Weights of a small transformer language model.
Size: 19 layers, width 384, 40.4M parameters.
Architecture: LayerNorm before each block, learned and rotary positions, normalized queries and keys.
Training: a variant of Adam for these matrices, 5680 steps.
Each number is 500 + 50 x the weight over the matrix's rms, rounded and kept within 0 to 999. Layers, rows and columns count from 0. Numbers have three digits each.

# layer 14 attention output (transposed), 384x384, rms 0.0323, rows 214-250, columns 0-191
422542375422509410555421458544563542493501440411564378469510484401467507482488523554505554582597569465421439481461535479560474497509538469431468550490426531550516532531482511557536386506404481542420508524534462386507560514620454547535456463434390412504496454453529468462560512457516504489542448512444538470482521512469489506479557566445448493506529477474587531455503500517494572458512472477412588543486372572494570562556475504579561564550430541530520506455484475449484509383562394506585533448375581515590549485550501620468506563535405547409440477480486438552600428432528527447
337514543436477494460367454482441537403396456516486506519574473448531380497473395483488463463556491452679487503489553416458518393499398458486499491441442522543451466498436449504551469421443439489444481490603501522521475494526489646548413502604512478528541444568544467515471516489562526438521481576475631602531473489472546570517592502542519437566540457467512551626555538688513588508525531520409518493400515452486474495598559535514614521542553518506464579380477487435466553488509269600446539472559528487441571515469465532488482554502373528581504536486429428431497457487466535448
518448491337461464484498438511555599535544532507462639495548616439449587531466571440462532472536471463522494491487504602537552473417400457508527491381537459492507493457531592482409559523472477503481709386525508558459502540414387503553465458472486494415458506492489568419533409434548501484540472607531538458505509523548510512472471431428555505462362549471491494533462570504458562527478556434464465460519498528478495475506570518530498435494510577451502508529442479388491443421541453523513544411507495493476482493496538549559570520494399508521480502587519451570469461527427579517
528445429458575517487503480538545527530497471496508526483447443478407606474523566554515544459527509481505450445446401498458521457490484517463563422485461467570526548507520485562494386598458495416514616591550495521426464626535459541563447505437506454467436510448523568502503414489470479457448507583467524456530498524545532499457498470446561538492492512447484513417542521503469382466585499547570583528500480544455524513439547548623544461431510473482528478487492548438570505457564506467568538346440478504466463376594524551574452574483510554425396443476505460503550383511462523581
489509453487479524594565461441409549396536468482429476572569462537457435440521461495475516535606549594440446535496485469521531417499526477528565555367504572438537541483500554531424442407585615580442497474522503336500519562492463450520540506488344507533525592595495520460520446447463468571464489575492516500442519491554507489421602557418501505458478428447472532476501525445581512541499428419440499525535499465449503591378540491460508525466543495526373542517506431610456539511436498558431563431515557523642564528511512479437556434442619532501449452492520458496457486435514439433
534615525418468358471553462524510485490438587504480478418474526525491480487501447567509477509481485513489424446492491532577490533470526513527398451642470509517586447603535436504537439524457399505542516541491585454546545409465521477534502494385566532428413503514538449566491428512475492429514448444512433472505547560505552503521527478456437483458553534577494484489544516540503524488556449535531487515437514455440486459511494571581458475514434542469620494463467473511494514492434523546421590504459410481444514473479470459529514424470574484574441460512491493506470583576448500557
442495543505491545511556482480496477502468506458518486525417438597508558491473504558533532535490538558550495392457493480506518548457589586397487426514514487493638481535510455558512338499470575528501444519478456609503416497440504494593441523546588550530489504546533492451430488535475373465494514475535567460506534515397490373588449456476469523476579479530472470455502459514473451477544508585569503572584469538524522480501561448554459486500520539520532594560488551453541579528547480548532488435465535503439433377522515497493518501460526556470397302530475439570589420536541454494
394588474594545600562473507478469475570582409496595486418535462515639449508521526544506467500527495540407526507493491530441475552569550517556537481384500528587586438509487543487465468530533636630348391601538446464491536532545637553479547476506470477472538503568465482453504513630529523521503582549517530517497475415512492525470483574511477498533533410456499549478516446382514448436471396498448466530508505499572487515425444480531533504536528550465495549408512496573448466484539469473521487577444545565578572542490483530444527437556479487410473556432596554483528449380513454441
389441444553438534477479519568556546477576483516584580525488460490390465519485398493487471519462451540633465528495534378518535415466542502598580517528545564484527539645478524491437484470578429524574464515515621505463484397459461434487619433514516489450543469477521540449450436506484532483549472475477577537383490497482458504539423505624438533543515486584496480549534476512493519523572498455437508459406504448481497509492538528545518508462595540457552588422608540580481628503513563480548388558589393475486454504489491403494541554489543580570424476552513468451461560582516540516
391435568450482489417474442522511429540603472413525587431540433471535580500487559522562441547536490532490476460445530613458478504396510484425492535459510518555559521461425568471486595569541544496374482491533547560487478557465523536446577399472507544491441512446525459466496507505479557494591513554501521434524516438501506569500457471463568439463471517440565513580545462478411483520509517457465515516448422614499490565559528471552543487544464494487446477544451506447428460503513472465534425543499532566516439453487503464489491503560474561526468436454577483516518579496536535437
543491523476441437525499607513555530469541385580518548484484512401585417480577550543540479457527564337524523426494459427498573550493434446394435485390458487476610421489497510491582500537418452589356448559524493442459576544516410526563512449506530531561483555518482537515495494425464529525499599482514526531529455443560402492486564469538519533577459530491444555569541464459592559463503468521424453515538566432448491538538544467527504524540533435581442512463489484495444566470519515518477506488442457473521583430428556456451489553485585484559473533420539468436563511563442448527
467419498444559563474462539512505485575605476580559455519471467586500492527493470469483542527521524527573461482498500443562496494533539516509525495487454470466490465521573485499509507510486456509546567486428479271583451430562458523421437503555422472506447496566520549467495447540536586656454498459341548534467540532607357431353374630503460489570502466534393423476558596472491633472502587417513578486458548520482435485540513475367490510585497545482514595491433492482498529341529397497386552511494564431553508505423505523456545469435566503563573486505464560513450483495484528620
507501508449501535490409518573579526460503428477565496481563512329532599553547515546487523527499454601481464554536505577487431480445452453426486414507480516516620570434384549512324502482538525554439510506507624553498525423530420490513594518525478516508554495489614437430549508476446446554553521482560489537516484518471605533447550501419400510532499588520533545522566476399361483476477517582488428515559446461560472544616528446425485517482472585522615536518483553497429507454509522499542374533456583479563582529499476468498422633610475508469464383496553470510541424536499464437
521480478504512524495517528537521591423490528501410510477544491433607399532521481471501498512413490450508536526511635518540512578518482518513545520452441443480506493448433557489365568461504598470474578417542466563528538563514521415507518503544599555523583458422503454515515521414509431494550489544486507550475491534479568495454512448595499509476454550530506468520497474470493475486418478539549472483483497541563544386516476584537474529497544522451419451550472427401446506412463540484416530504501588507535553531469464495419452606490466582495466496440504498460497513492480515391
535466438633453547510573623543373516536458497481457536565516508553539479481515610433447557531568545542413564496505436489492419544533507533476383528440517534474436458406496547460427438406537524462529461468542428422498554579549532560564418575503548484498522566563500353516539592476545436510502431418631426447535494506409457486393519525522522530491487531403617522488441439448480547582539584548507485504614436497468433518453498538476527550465474413460508496476500495515511482549459477513522464644510543513543589534551493496449523500493504488449527556483483553511417574484518493502
563502418471459540513524464523557381435572575553488494472584472493496458469560501521526526542539435468554507541585481374505598482538499474562508538479521461467432487460535464427494516496444504455525527453366549478539469426492454428515476526438493408505488509456502531481538512540431555448522509498459442443503530489519561592444409638513482546569541615460479463501560593537406444502590525447499486471454443484584567495568488557556544551419513500532691530475487536477506518477491552441487548547518581515474507452474379482481531492625553460385426541485579589526475396598374469496
580437407512439479490565495471510378559639497627506427454457516419573408428430566586449554580545496505418426503505448479532574570512509445437387533504462522538508387551433512446516533488492479556455536513412513408540484556534506587463536645554627482414353649520535465561510601496465466587554483470545318531526536436535382520478443527518525495459438532559526412510447428500504580491463512423515478455535462511520462516467562432404488469479537475521535532517508498506536468357545554484431509568417516504557492533504491400540576497502493410534517458545548538567496518501475480486
469531491474412485635525453476630487453490568504531504518507485508475504400449529403495504527505557598562472599483518495426448570380529456521543549515468484495529519525491468547427610477526508527541469435518483440462507476507508437508541590565498442528491613415448502535625524465467488529574522632589477419437534423460512461480474549475526465514486456474440494454504433508516516445407501580422394517517497551495484506398483465516506486524554599491427430560527416450545537478479546471485437535561545514528491478484463523434476528478495503511449441449535489536476481527510572466
474583538537438490491563481476518492398442549403566492459433473574474519539546427587500539521493581458556476512480574449476591609592498592484492510371474516477429441524467493458512596473472534465529367483430434561507493533567538497549441486500525595503493475427487518452481480590498489388491622648502539509477498511485460459608484492532553484524570500517517534453481635524533471464515416515441547485504522518516546451498392478535468518491553591421512584439538495471533443573486413569590452565530456548450604496537484591520601451532352476422492575547530525475580441455416510471
466494503534583650499460476515488507550467416477509567488518465484453549538459478469465512496443481464407472591517493600487352489494565529544519501521463498640565487530511406590533400513483438531481561525524463591484527571482452466540493441487492505432453663397563562553504538509490465482524489427451548433495502489465525567443417438515459513507492449512499460560562437604473556492421527602474390587468431529492520536374446545505541531570471563538504394465451495544489563581465444449527529550487546482535426593515429529568438513510511561487507488380497490492460512513517515523
466534527454540457553528519503517371466503533485507511477404526441496476439443497539485511496471594502487460447447537470500602561430498470466440459485481476490382528532462406471595509597451418492577485563464468502522461510417488573479480526559486563515470451536423518593535589517514559377460492526539461488499567578554463460525520517512558490480509523556526453491484524579475527491517549541479575423493548540583498503617568513537518435462537508481583483561504464456585504453575516538565467558481451487464438484482542463508507425505450495499486499479508451456561527554486555472
528533403408455407489440468481605590496574502421522479484572518403556495566504501520502489486539503434490479442549587464512519542523383467460565482397520461451566525462495553430454593560470516545427465489437527447520522407467473429526596492497469507497562411434517570415555396487448522533599559588543473536479459448460478638522488541455518528558382486507529541472504528482515540433530505522553564525456425423462509446578494562538567549537495486517506555475443508413498564525495493472534408520534489462505535459523451566485608509587517541413511536526542522467534453578373545501
406484539560529495417491435505438407496487416479545515443524479510439438474549547433448469511518445466591536559643434587510515475535439427522505457546531495495509517483418555563456424479472493511511545400456508567481458469563461577540425561536526461456491422567518573417462535494446501528496400503446477501530508568590511442509473442497522531594569557532462538516479485588485586514441514451401438474493467586414548468562555480484573485564432503533573521430514544492561583507559551488513502495499447515432540446505393485554534454444496513552415461565507465564492485536586595468
505485511543463505409522597519422500431417508540487509512441476532463457483571558526508580459555527455532536457448377400589552507485495419470480541372416485471455453562449498473549403414455386466539520540511494392526526524579475489565371432591590563467525533536509467454508531517582459588504446526482423480545427608521443376524570461434534488541464421412467497539466423545480582498528593486567497458570543455459448451383537477486570482475592459536451478427444522472544504503560462581468474577476463447533615445408535471577507536430485421489534498524558567479495461591555598607
585459466541461475489556520510530486463460540535459528486470629538559490488515552511525481585525519489522470524462486396533404557484442515482432463475542470463479584419529463548559458546525491502531535492460558535517479524443419374527513496494487508483484618461547421554530422474495554404476514470495429478495564476500432529436527470463381528444493493489496487517578540441519430567428486475594497533463512471454491508381622562519468503481503431553565521521436469508409529574412597523510594536460447521551483465472422531463547485480588453519449475507452454487532487481463515591
489447571433440571539486508540548548454518509522451513525461580498444487493509512496467485408505443486577503497498454516580545490485527389459575470468479421504438507519473477527539495558492430436631522466502478540485485471519419411506483413558587454521468480419518562487560497453531556527535455567383501558545429615570488459461562535490538503484395497489508485586509556514511556495512563460545428499497468497522526473429644512506465423434467470560493446546455499490509525515581566536522563481525454434462472505386502496523517581513495504480482526502481456455513468579496514588
638476453466450560410535523518458546530594587570464525623520502445512491517481584511509486560448446608514469611579561387474571470500403514433532501512541460386515524389544516484393492463481550347530576448511592511459504490448567480480511548382459526572589497541505531517434409546497513493500499480472511514554567511518619489405529469482607611543532638457528557543494601506331476515533497506508512435503544583444480444486428474536461490386551504473518536558563487490508485509473478496408523479469587524490481448568528428510477543548515522554474522565604531446474446573483498500
490490506494507567507535414446515630536541398544498544430543482625444476558479477551424464562434448443504492496549569521579492434480484581517532491503534573499508532525492464581605478536443480477477509557620477519509566580528458449414545431452477580425502526381510492436416541495541479558491511419427597507497442429497498561481411360436477562486556398467565447567467465597490527522437516507463439531411462563438535456430480527578560485642555477604387445443505458500433537559509513456563532511450383496551466497496403534580426548443488554578489494477471464523522515480646609402
640527528503463461457481616534577516517511520500440564531483516576497529378553501481500508547526531552509524539546487467569412509544582461486480536557519582475493529501511523449470505455436454491480533506501536435501608375579518443540430421396561441546531584447491350559451460509516452492489472509476477470472471510532529431428535484553454554495492492418498484499459504465493531593518464503507392454568453461454464470426609505489491534518492476501555496495490493444479443546382455568488451598473535456506531471529496453429474493445562470602494492464571502491433539517573554556
509495602378453491522570475445580473440488582542560539492457453498518613534522516602521426496519476467545535442465520464531504559472521445432535409505474406520578472509532407535594579591455480466428390584429493453556446430478462464509634469421545470507435557466580542485492440516473497518533584574559395551515465479543570507555593521445507472549495501506422505594574610464472400490532482423516521536456500463568605519525496390432418506522521566496596458579518570498419450519460572506409469440505467494486400417422464451501495460527438455523506451509479517482600565491411517508
517555523605585581527506531477454447447523530520438461531478586528557526475511465519460584490542553508510565543586482486520512487607502498528464524516526565459465551447519554491564505415479512487556534431424482517546431443495541471419449523533375593475575464529389487509482511518506443462441540445561582417548532538486451494506479546522439496517568533455514496488461513396540470537536516631466515482558488446487413469602465520478516518487513461516514550465514468490527487485500476542558537616512591500541518501551560580463652461594455450454606557619494577513514419434556493482
401486478468509493520588509585459467478431493483520433506454516479502479489438509482509490580490478530490496422435451542426428431477544510430452535553381424566557402516491379575537350572479420410440525555520517467478508560545466626587421532487528456445499478556445502538535597425451488479465397538597489476496576525403495483447500468593486517566545517471571466430476453464469564455459466562475484531513492492460461485498501524554494520548499451538488461429535522426524563467513553552484565491420487491455625514580552464462482524454593452488395422461516426530559518496513490501
449430457532461395519466530565635567513516546457568465495521511451456563464533602512505499426542532413502553549495482589461356478554553480496512447621444509616541505454509512529505526519431385470552537455440539514503482481571460441542437464554510554456540442460516523513592487465496461549548436400517619495501482522465501420512514605528500565581502485506441521485475502429577566476467590515421426514553491468454460555540557548458489489545480539477508525492519507454491469385463441494492431513524547461533560532505561578472517562481406485506532492468464592574422464512466435590
646508514522563522447443443487517406531576532472532519469502494531460499473490533461463464586477458448490407515466584494490469513541529488410475513597536581480471640539583499542545508524446477489565582506514503502433501603461481404470480513407434315536495653428510466545548519473545540442466431554441548482572546427510427522472545472373418567458493520500461490465515482593376569516480485472420443530475501549509464610358530517579448451518463513586601480501537533591501506493462435437559532567542442471501373521461468461477523512558486484504527540466528440542488484494465536530
501418435586540569551553467420517524512571441458495492492520447527521522492527476567448525457537453484499479493511487525477581425611498532481573473472597557496463549489470534471515575569501622545541452516461411667512452548503460461535552539507450484449462507399498596455479533493403524414466587465463531446506524391505519581529468478527515523451544518511551465464443456456561426492485433530469491540517397520557549529551561506567525531458458462531498477464509554503553519526483619453563490465457546592499337454527552472504498543565541556365440531422526522425572423469515464461
480537658411458339555431508521573550510458560487480479482497535482492534466488484560462408389514516518547564483554508542420451498482469492545465444528486433525565479452432511554498602579539549556463368526508546458489530454442487544541549489445522637537541390610538613472524410469421494539519536525600529579401481442531511415583495591524480466516479573513424602555528585448562455429544518349481508427532565445479529467605508545395499517578478531397457519576525465549479456433495525465379478376524486515460564500464582487415399496482513477597519482483482455481460517483524448486
464447553520512450484458548535528491479419482526592565512395493479455544527530556548509471453504519456512545446532479400510467474516537486403406407505436397569564454529520456544524506483532492375408463527550511511492418593456450539477477566442557513495454423480540615517446521516496451551480502576579502504501502478472521482506573493534462510572511509463579514501478576414473438526483480542540554456493496513492481552575489492457500578586488485512505499493570570451477463455509549498469513458511516529563508433545543502465469584484413529476470498506476408554556511413539527506
# layer 14 attention value, 384x384, rms 0.0325, rows 215-250, columns 0-191
420475551485503513459416510495414600399500565481431573552507527495491487499448472471579514466471588578614526488536598365510488417569478466552524541504542617556424452468539520493432567494502419378430399569556527488537458471576511545429487485482427486491542532461510490500520434546554468527457429481487585562486513521473424485480667471468589377571522512499603407615498459530496659493483422553503493390461536433625482396591382526538536487500526544404467621517486491460423532487404460489606529500542623506620497492518516519541427457524464510580574541597521408579524392556489502500
550486579399511329466577545517590570446549527599461521566454602492471544379514511436522498492440547526521506513540515574529558526367371450512476548498583345462478522451517522499569524481466513528400516545471541508589548484446455497553432480432508517538474580395420508489550474442525491440523531608556545516557537593605469446538436485452429505541428511438506501554509557569512560539553551511470409422599496494506416491479476536522437426538477601434492535491497449420553411477440487427547533537471556401504560504587581542554517472450450556498564498516469498497467516498523501458
493446553482561457516540437457542486539400502502535465533442511563461560485476577577508558497483582487546479402492461507466451454476498522514443471416506475478548393540396424571569392460497557455454551586532533562563553486473480544582524452490410525576452590397497592469475609477479519479395570495498537469498460513528595517566497437426510498534469526536425571492509475537509419519663584550505576556659486360485439473501540530543451451436460567481509489501514565484479472449585503449513482417512450538482498446523490532539539545517445485433480447486506412557530483493499415502
461502434559495436554616483512395583447552395510375530502513465557457466430599439488463499509521531435417496577462478464554626414581478524608580536456480558519538580571409615512539427406548517507452501438516511418560529539546464475416459446520550484531469577452477461432554436477451433507532519560489577578583492510472426524378558568468469510403470524395442628498491556521413479575482371464497561476493529486403456545354593463456450510480516435567467624550561485535506440511344515477490535407563548513594502500474583381541566402384587474498452482568583492536514468499523450425
505453488495504518463538538472561389420496499419514467475505497454495526519472480463521482544552524519455457497513533480428488533529603498573537470573491470502453508620508462453593452441513416506555601461418563493549484411486533548528496559533525556580447408486480585564546545449431493454430540582463470500555428547562627496449480503446508400467583533551424541455429461536477414530487488510477533501480504433413585426578495497495456563493529493504545584435586565457445475450543452506441502537510446437514534471530466497504507410523477500458523455449449498527500472634546636563
400451529444462526570490412481582456601418455492419531488505476596535486391489531521564493548573534557569453422460520444396445547522664579424426483373503505505568489433531449611515380535443498441528599552409541512530576558473532506631421480470508460503493598548551492452531492620513474447407559499536555458414514544411548374472463449481521511587508484529394486466560440507369423499672531482535592541557484482426481491523537519501395448484519525518528572533484491536573626533522423549593525462443483521407508448512451463483548491455553435504503439496573458521569476516473412516
511598448588555425478519447516478525525592469518602511409502428501645454607572605480479408516525449444421589476395501529484455454521505469571481449448331483542616504525486599486422506414447629582512384454520436542446524534483497465465522487519451476487543477465548424392424485560582505549569500466595547496554481404461523443532536557498490469589496497450515527530537395375551535507485369517491523579506481506434544574496501417434604521503512519474507506536504460535475567526507517507538474438498453452592530548446477463539502553585553447498445458490603496421486472429439500517
412466518559462493541512446497521492500564455453479471395487462480480488515557492543531516519566479521547445597461465455524594473421506454553565601465560585469619440581498472530443505553501402516590475517562570508526445384511517447520515500541473500473527510437553546466321476529558641461568471508540454546447500515491467477543456478480478517521536494493539557558556479539454359541526513541540443447443524526571596445511483533514646550419524546505470507449462541433505537435472509456529382529591503540521453494474471474505461585551552548473399562565455458450415465624439521438
451564547362528472448556508510512474554613490494534514536486448454546506470546563608515470515521458511438533440464586535443474548477507479512460527554539480511554449483482522496439590545547478502411475555525552481574559611483500451500495499369487444447574571465548372506527477563487569458462519527509437459524517472472506519499364525525534576556494506427578482583599418480454531508522461447580494469379519496558459562477402542591574493558493504483494494474467469384502475527515464437528466554586555434583511420625521438528487546515463490393556517515502446433487613480524524375
496403572494512518466533578463486440541590405480490543504551498428541427561456501520417546487499514404504446522449436385529520487525541524585555638387584555515501501471448492428491535554474524521447405498515501600451535542497453552518531430546495520616469459481556495472594511551501449478474524458438516515536455437517430441559566449472550489480458446389423539508437459566583511413482422494482592472461586483490444443541459468579549486554644449467506605538546519420461516524634531436538418529474501477500527510427532452498470316418538482506440594433522499469551471551453516587
443473472490545366461423459450456590525559540566546584484579465556502514539560565475492607546531516445601463505535427533567562492539504451505523486497454569465517425489430465459519544495609414531602589469545487544538470412570502363463505600448506568556455573475432569426505407441610571567495512447436537535564425526568371333471457508462424435465506468530407542591479553436614516464434462511539575482466554546519435526554440468418484439486453448498476591537555507571439480498495450552540554531502485462481475450427573571414519504435486543556520527541497448454525533452454412601
478534485416314459517456436534532531454546476489588504436477493389457493413497528485363531540531424498435500513520557500458497474411497565471448482517548549441584463424477463475434441587462573503482498450484546559474574520528482510357566478489532439588623570485623527444456492609563481512550491552499481585453554446526422533515455530443470362622473512556438604423603441565425418408580416487536502479452501437591555535443455451587461490504504548480520487492441426547455543413602520500472429501441526465494549431577448502561522616517514480428489435548498458501530532450556608452
516537476451530544420571490496453551444452608512527496550500505539512458496518493448419528482546491486503458553542551372499499483523489434534484457528484550498521505498598507487443503595501565536501551523533500482428527606456494497496496448468555367416441550395523493473548454497530529524506469448532475562457587451450549484438529593533484496534492500488469493547536632569415532485480450458542489508507534566513512549428516473552528437530520582394482424432406446458456577439411574502435521474540568544547493494624451531427440511406542491459578471437510495451496565484490538492
505429549643447631509453523507331596512448504553473509486549564500554458457572634485481543443511560451445468453543450477464500521452442444444484563518473487441456504561495547545417507393459573470419571445503454430511535600471514611577470512481589510447441581483553451552520626526505410563452460499579510517513554488456449587405482406526617424491481525482611558491460466431481440592451592564544440499471374468367433610429510500502515479542544411500514547493486464492400436624441510500439460588481482469576568551516523455502561507486521575546490529580558608463493619406565475496
600484512518405449492458481549502493456603625476551474525504523491482507518538554557494511542432445551617509471526558438470539425491467397434565495513498471395501464569526532543532470522428453449571470505487596477594420523546485466475568439454536504480586521451535497470476466496481515429523442521481480585464550516570531526556450513521382509527485532454424624539613479475566415436556516529490483455490431546510493495440595414523468461488517571478528491530489435517478515490560524506414445506421528508574531498476461430547583493589514455490400524510481450574556423583400426449
582320526473468453399591583474411515566594460509525486394459484445624470520472553565361563541483463470526478483626428558553489533510534457387405566521525501499509442528414509485635613543495542611526562436469441504487504587509528510512545453417664574486427592550575526521590484488468496488565512540515498541528389543550434399506440446559506455411542470525373463501407534473534548433468537475477452415483461558516473542464498395462424511488589393457511603509423474332610423586599517432512538469426450442549542566542531487574551445522534532516472527579408530522457513486559550562
559458543498473474525547564565482509495543573508491516487486579454520525518471441499543487412469488588535460628496550485504541489438513468492477494624490584544540579526387534579501575464518566518549416515509474464403470534500486482406499395489546489431527455532552421521593442540496534454578427512579539510427524548509500383556481562609512495395488513437425465512476518486427568520528549563500367541418512613478503503378440506519521502492471562496501403554490452480589585434376487459513504416555594546470526468453444460538516522521543418614499525495553494589411481562574467450
466563483498501487555518470496534498463485501527507492575556497532536477502488482495553449485482515481499453435522517497370565488543526537400506506400356394518508487547597508451481627514454532513486349485441504578401417536527507456529453514517523495453535474558610463459485448490470419465537561533492524483463538519482506411546522448593510517526524498556526441553428608515568483498516408636429486460601483522487530362486488541442522470487555505422480512530518483424507612427468465516475517542449439504554540593536510522446533551560479374434516516496529586420554440541375382538
484470449510512488520540471491532453393470443457512540518443500495487502648484421441549515545542422556421490542430500585560466477571605398654478531551492608563513495542476419552461459449562407558483591561561402482397520478468491510518562560532478434389467539517512512558492609596524481487487428474577512466478532531479551587516495521475578518478445493570522458479515426588403602544548618494567334573436539476424500565471361525534506581468416495503516477477523569553505502467539429522545563517668514473444510478458438462491524599554594675478517457467508436579488541484489602421
540431522479465505472503547493432434513493533481467410509499558520512524545449527562536532542509501510470478478493576417490497580540461572372503527520506533486388448482538469561566576554497508424476469517442495547434468563464639491436483473568577598538563506520425486600586484509407500422490472594414453470406470587598526454541564543528522490524455505534476318515431539404563579399483513533494473441436568510488475418547468586537538490517579577535497527516526501403509535473567521489578511504425504517489503486451487586565505440518470451476522538438476555458548456489488446566
551564587371524347434413508546596542469664450450524464525474454491552475512497522555470515453455588515482504487511591458468576441338400530462609551435552475414518481415493538407518528569412551520476391504416582569494571471490431471445558471495505528566591454460536498444428428564546480519542451525516456458515436476490537446472520544558453501558450501535523547507470468493500433411488457577499452560533340490539500463489513479578558455532547537470465473498547436555539531453514515492509383557431489437549509433536486573477477429518509504381442536494533473584513474601309465459
377516549538524509524566472482498534513517554561520586514563552514493494506440468513573468533509423582551471459586450586540445548578463479455399385439556504528586547469466555539470497567539444500395511537597616501604471471542453514584548560481516510488502503552558572501479573514551501551534389385513491535540514555547460522495547404423499514586498528543467483437464518543548483513433532467531397445527570526498409494519432568476503532522425480563488497503433571513499560427505473506498537508471491422527523463451451492561539569474448577508558435495494485538485517538610502458
457390544620443531411430567480423497390486402532501555561582558512502421469537524468435533439476554392574486486501486527465600513479457510483567599446551508426369536564489512475615460484476422545496579433524565511514502588488482542536427437509484580527466528449446528541533593464546517602405442504421494529551475575552449496473490401509642460515434495438368434446412485537503519479452573456536437510549480438336452471490473456550509421463589408490467567434458494522518561477468500498499486645517502430483524465441565557501484464434476575561605532537503595506476438553583473625
539420491576434517593484490504484407473435511520500476506466548608467479456497419520428431542493552560517456535545526388519572556583502486616520547532544433462436497487582447446614418439518473520539533457459517583499491521541480528522505514485571511564521491535494472473560489431443509465421504437472474472473478444427504538536419470499496456464488511472468603428453488549540492539514588500538485533461453442353488444467543533464488583477572507456519561478485497545516484550538481500519453520480511459460503534536494513571573439505606585483407525522503518499505514549405543417
476404489465499474476539542467560394485531497482505519590508533480435449401467442541452554477494557533527450467513514456587593497480474450528556520470528440455423483519602439530526544566539474460548523503546517471546488523503407443484480386536472402527472492467509584548535520443504591574520418498470459580526456564642462589576505492405544487458458487407452435517522540517492536487502556503495452487518510437499442522505525501516487509455465506564512451474501511493492497397499531478589473568493541430453523562419469620502569515530522580539489583456483471515488461596559456539
514447518559550487524502563542479516559541584599416530557526461416522522409583582467502472523457417417452555494500559495419490505591453428480514492531568432475494446454446517492488391503532494463449572462469601503573426487494518453503528488512565424525488521443431499517551466467485347428503581622459523596440503368539480512406418626522384591503509535461523580476526592482482527506536470411543586443494529560487468454383539498500495411492525503534499580518406514518444460566483517430491418448559566498488550453611451476488492574470564426576551429471481491553543530482549377443
460508564460632548582523456504592540465480358560438546497521524552427470561502487494448419450535454471411534545502531513578561479487590459620452559441555497477515516533525421479559504518489411543458573603504479502525550448466521451517554500564462495424519518484465409410477610496569522570521487532476439510552433456396535549491420552504566568488499483479639482519444522536412530556471546461501463492396469499555532410442402583539554515512557463449522505472519481533536465592545492466545566511577443546460477461535488485475435604443446588512542457475504465445562614497570579447
507409486545442601471468516489498481495453442535472622479623557596496463350592550500467549419459487413498444556522432520497559536539547544544511579456512542476445520552407498447451501472502565492564575487489545462490484358514579576532442504527557470536459472527446537538530589526519501476507486575373472494525479468502547495461464494537541575484542497424483551403440447537463479526502543432514382496448442543508530528452516501435551455538566483499524560423494543510453442561502508513391440543565454439519539485481551449457510519378464458573563554416594588473530496519482488501
477423508431512429506519552501649345483545474453599467536487434480559514413468367561448388557498517584517486453443551506478482583507584546528483550521524408521457466527608420485550572546518482515516424557450508493545444540466441498434561436450497555594527446508589483443451413427410510436466582480512460521511469440614475451532478537576460580542599438485352532508572498488443460510611498499463605472460543459559552459520504423535425556488611541513517496559499547493459454349523525491497435532453530454489426400541457468562562427542489454498482546467485514544594496497441534514
484620470528408527552448439544443527439449505538474495532545490542536487516504580480534550479518486442451493525480503544497541415542459548374482574456492495475503482474480577458485510445461562485585450453417440644525494533557551458559482459524534533487580460584409542470491452558490465594501514534512508432575546473437501574514638553550488454599541503566551572467486484424575558405439527577451497521490428536525449537491505463421534438505525425511471520497522359585548419558496501569491501499418454448565568523489568565468494547507487480433599481532539561572526386485453435465
466421526501478576473652493460462452467432558447434476479553456495513519528481585494529517529540442473423513492464482441476375537501598506427428502483482545551465445504457464542454481574511572485452573520530540462397570423477507528549458481512423485522432544519495514492519626486487545467393417494542497445560472532483548463479562488495641446498408534481504492503409515465596496513541462573467527504532512387441405550573533517650466538485441438460518512496557475450519614527492553550484549433461535516479543516453468494488518521486486427516411480495448496628500432423541499508
506469516366411482435463496548527553472522581576540570456581574396483500502495552501492537494519552489541433454536402486515409475361531444496502535491553529513628487457510438531552544547451477541556540475481498509475633439548512491574540423443454522497496486522535590507495500449539600594504453414548619447534543458508408465636464436415548405525515440521432590531488532447458522418376598522415512540469471515425404545542392508487492407485435571458480457437528549492473498430393454519473439495453529433472477521567457576392483549483396526443406521518447511505487557416563458563
577464569514562524555470470509441489499554525547439555480448639526527532515554486543524499564496508507478559482497473494564487589539543452521482557598458493396520489555526473530568550432454463482514438476538475483465399504575593545450515491496458427452549557582522484472552586527527538469491455571451494378528445459421411558549440446474551564368521505531518558467450465583469584465409493473460393556428562497452468533429504506480434481576516517601551505536435620475430454537499462524617465424582531556405458540377516447564595511644487534467435488612432551555483466546518506414
513507520454497499626580497537555469538478469463542490519453445540503524478476470600466565518508474534457448379525462462508490391612561497494441475445528534520597531455503507491486517498508504510465411554452391547561520560481455417604585440507559451483536538500546436472418550557438512518572485518526432506457545402397525606550574555469514651510567493555478505513523450473523427483570531471520485559570416480591515489473528526407530518532526481483486478551494544531496526551557527467528440416428544595483496508495506468486581540526511448364452527440474408445454524549351482430
412546531418459403517512490485548435431563516455502448530515444417531538562484426502531385591542502501558531525509473471433433547426450590579529441501443467505513488373426498473512573631475543560505470504445476431500491457442437528533455498510522533651502440504447483490569415477470526517496545537543550532475553406642475471489497567476408409499485458369497535571493513568511404502459434442465605523496523551547494453589431426450568499600503552514518487515547531492457517368426502441482522507516509545530487343624444402406443421437490392538492460485477459421549455578586557606
445513572501514509495540519458484395460507493483486524562484514534528538555496566547507437557573478515475513421516460416468430561515548542452390542439504487530498399432449490527554508618435518494440449549547445599495473584495474515575482489503434487570472484516561543449504487443563479411527483443565586367499467483497435478586468493519516490550525486450525552514481508508521506531585526527529653548550495508576429493586424486628435512473493475403494549491480491447540459439506528474513529481487475521535496408552474537483485457479463545405553512433474403498496541406570496471